From a checkpoint of a small transformer trained on Wikipedia: 14 layers, vocabulary 8192.
Each number is 128 + 32 x the weight over its row's rms, rounded and kept within 0 to 255. Layers, rows and columns count from 0. The size above them is the row's rms in percent of the matrix's.

# layer 4 MLP up, 384x96, rms 0.0747, rows 369-375, columns 0-95
size [108 101 114  87  98  80 105]
[[105  75 144 116 147  90 118  94 146 127 101 125 137 146 173 145 125 114 121 157 153 143 178 111 137 170  80 106 167  70 109 115 140 184 102 172 113 140 173 130 140 133 130 130  67  80 161 109 198 119  93 165 130 176 101 115  90 165 106 109 122 131 149  78 135  68 171 187  94 123 126 174 143 167 124 118 131 142  76 102 202 175 151 156 111 133 130 102 152 125 149 155 106 125 170  40]
 [134 155  39 136 122 118 139 145 139 126 114 106 138 141  95 193 149 158 139 138 110  92 171 128 114 150 112  88 146 133  85 140 102 144 178 179 117 100 127 217 118 115 122 214 127 116 152  49  97 143 136 136  85 112 147 118 163  82 113 129 109 102  92 153 122  45 171 177  81 116 132 162 135 137  95 131 156 133 111 126 154 209 104 124 161  89 110 156  86 136 120 162 118 135 129 159]
 [109 140 128 125 154 171 112 118  95 113 201  61 148 129 132  92 135 158  96 134 102 167 187 142 124  66 117 143 182 121 141  75 142  92 146 133 142  90 136 114 186 116  71 103 152 139 140  73 161  83 131 151 179 133  77 121 118  98 158 168 147 146 128  92 139 113 109 177 110 166 104 179 105 134 190 119 111 157 178 190  51 106 122 106 147 139  92 113 147 134 134 136 128 159 132  63]
 [147  67 129 153 162 127 163 113 152 167 138 169 160 118 168  82 155 124 131 163 213 113 150 162 112 105 101  79 115 107 122 165  97 148 112 149 154 114 137 167  56 165 184 104 148  72 131 120 144 151 154 132 158 141 195  94 130 142 161 148 136 129  63 134 153 138  66  57  96 138 108 117  99  87 106 175 118 116 114 123 163 130 119 126 130 135 111 144 136 194 152 159  99 129  61  78]
 [126 149  81 120  98  56 172 155 104  90 131 202 120 110 143 158 136 101  71 121 106  52 160 124 148 114 123 139 115 143  93 187 128 129 113 118 157  52 150 138 200 117 137 102 102 120 136 111 103 134  90  78  96 154 184 174 148 104 112 130 172 170 121  93 170  99 129 108  97  30 121 138 110  91 123 151 163 111 132 142 128  85 140 178 151 133 127 142 141 113 161 164 152 145  94 115]
 [ 86 134 124 146 101 171 128 232 175 153 109 159 120 175 149 142 186  80 110 153 106 120 201  77 187 153 101 108 154 145 119 125 143 169 125 152 150 185 117 150 141 105 124 182  88 125 107 121 116  79 125 104 140  54 112 100 149 117 168 184 157 169 169 123 133 128 162 151 108 131 131 104 170 103  99 189 111 128 156 128  59 171 104 136 118 140 147  88 150 131 150  93 130 128 138 117]
 [ 92  78 110 141  95 127 125 141 113 151 116 129 102 148  90  78 103 166  98 109 112 126 133 105 145 129  97 140 123 125 171 123 148 123 142  80 201 149 141  89 113 107  75 151 136  91 135 132 145  77  76 189 186 103 184  80 135 109 183  79 150 133 138 156 174 161 144  61  87 132  78 153 106  96 149  86  93  81 137 104 130 119 101 196 217 150 129 140 138 111 173 132 110 117 147 127]]
# layer 4 MLP down (transposed), 384x96, rms 0.0743, rows 369-375, columns 0-95
size [106  90  85  65  85  65  97]
[[103 153 100 117  99 114 149  93  94  84 172 119 108  62 108 151  98  73  83 160 153 120 146 108  82 112 174  82 142 184 142 107 144  90 124  97 101 133 175 127 171 105 159 123 102 141  97 132  61 142 144  44 102  73 151 175 181 164 102 161 155  95 160  76 136 138 146 116 101  92  90 151 115 142 109  94  76 158 112 180  82 100  85 113 123 111  93 137 121 124 108 143 129 168 123 101]
 [ 84 112 141 114 103  59  96 160 156 132 131 153  85  74 204  79 113 119 110 160 101 123 108 104 105 117 196 161 139 114  90 133  85 171 135  94 199  70 121  99 116 117 179 150 159 133 130 150  96  86 103  78  90 117  92 130 136 104 116  82  95 114 142 222 149 111 126  88 169 150 133 146 141 112  94 148 131 157 112 100 160 105 173 136 121 140 176 135  61 125 122 120  92 144 147 124]
 [168 138 131  27  95 129 103 132 159 147 138 132 110 109 135 108 167 126  97 169  97 167 146  88 105  91 180  88 194 190 136 156 115 178 125 115 122 109 114  98 144 124 107 128  82  98 114 155 104 188 163 133 112  80 158 134 167  75  96  95 150 103 100 139 180 206 132 133 148 186 145 105 105 126 105 168  97 136 143 121  96 151  96 146 123 142 152 143  75 140 102 156 135 113  72  75]
 [128 155 148 118 160 204 143 161 125 163 137 123 154 130 136 137 146 121 171 127 166 180 144 134 135 109 122 146 125 183 135  94 139  77 140 110 164 194  86 147 169 115 166 168 166 129 132 149 128 102 112 128  88  88 178 149  87  84 155 128  64 153 123  87 109 135 114 209  81 116  97  93  95 189 117  76 120 127 157 186 149  96 202 122 144 164 176 114  85 119  99  97 151 121 148 144]
 [105 153 134  78 151 102 108 166 177 147 115 183 124 157 198 149 112 129 161 109 142 118 116 147  82 183 127 163 111 149 115 113 147 138 145 176  58 116 192 164 125 138 153 184 183 119 199 120 157 179 155 181 126 117 159 125 103 114 169 125 133 151 126 160 127 121 130 149 175 110 174 110 220 114 146 138 104 163 118 107 142 188 167 116 102 149 183 143 138 101 156 150 136 104 168 152]
 [119 127 187 143 161 134 111 182 170 106 184 145 150 158 144 114 124 151 135  75 121 107 151 120 127 187 132 153 192 137 143 135 151 126 154 157 104  91 204 130 163 120 153 146 146 140 143 199 199 161 176 152 143 185 147 111 111 157  59 108 123 143 132 131 121 156 153 159 151 114 136 160 166 148 197 134  80 149 157 111 207 115 153 140 133 154 167 164 138 136 164 130 139  99 185 166]
 [161 162  80  86  94 121 132 144 110 189 149 115 193 186 120 171 145  88 124 139 188 108 194 111 141 172 139 118  67 148 115 197 120 133 108 110 125 150 145 153 148 147 169 138 112 127 117 122 134 162 145 108 117 148 121 102  53 122 162  81 135 139 111 184 102 105 122 107  94 154 114 129  79 156  81 159 138 140 139 136 147 173  75 117  85  67  80 133 137 178 164 120 111 117  57 123]]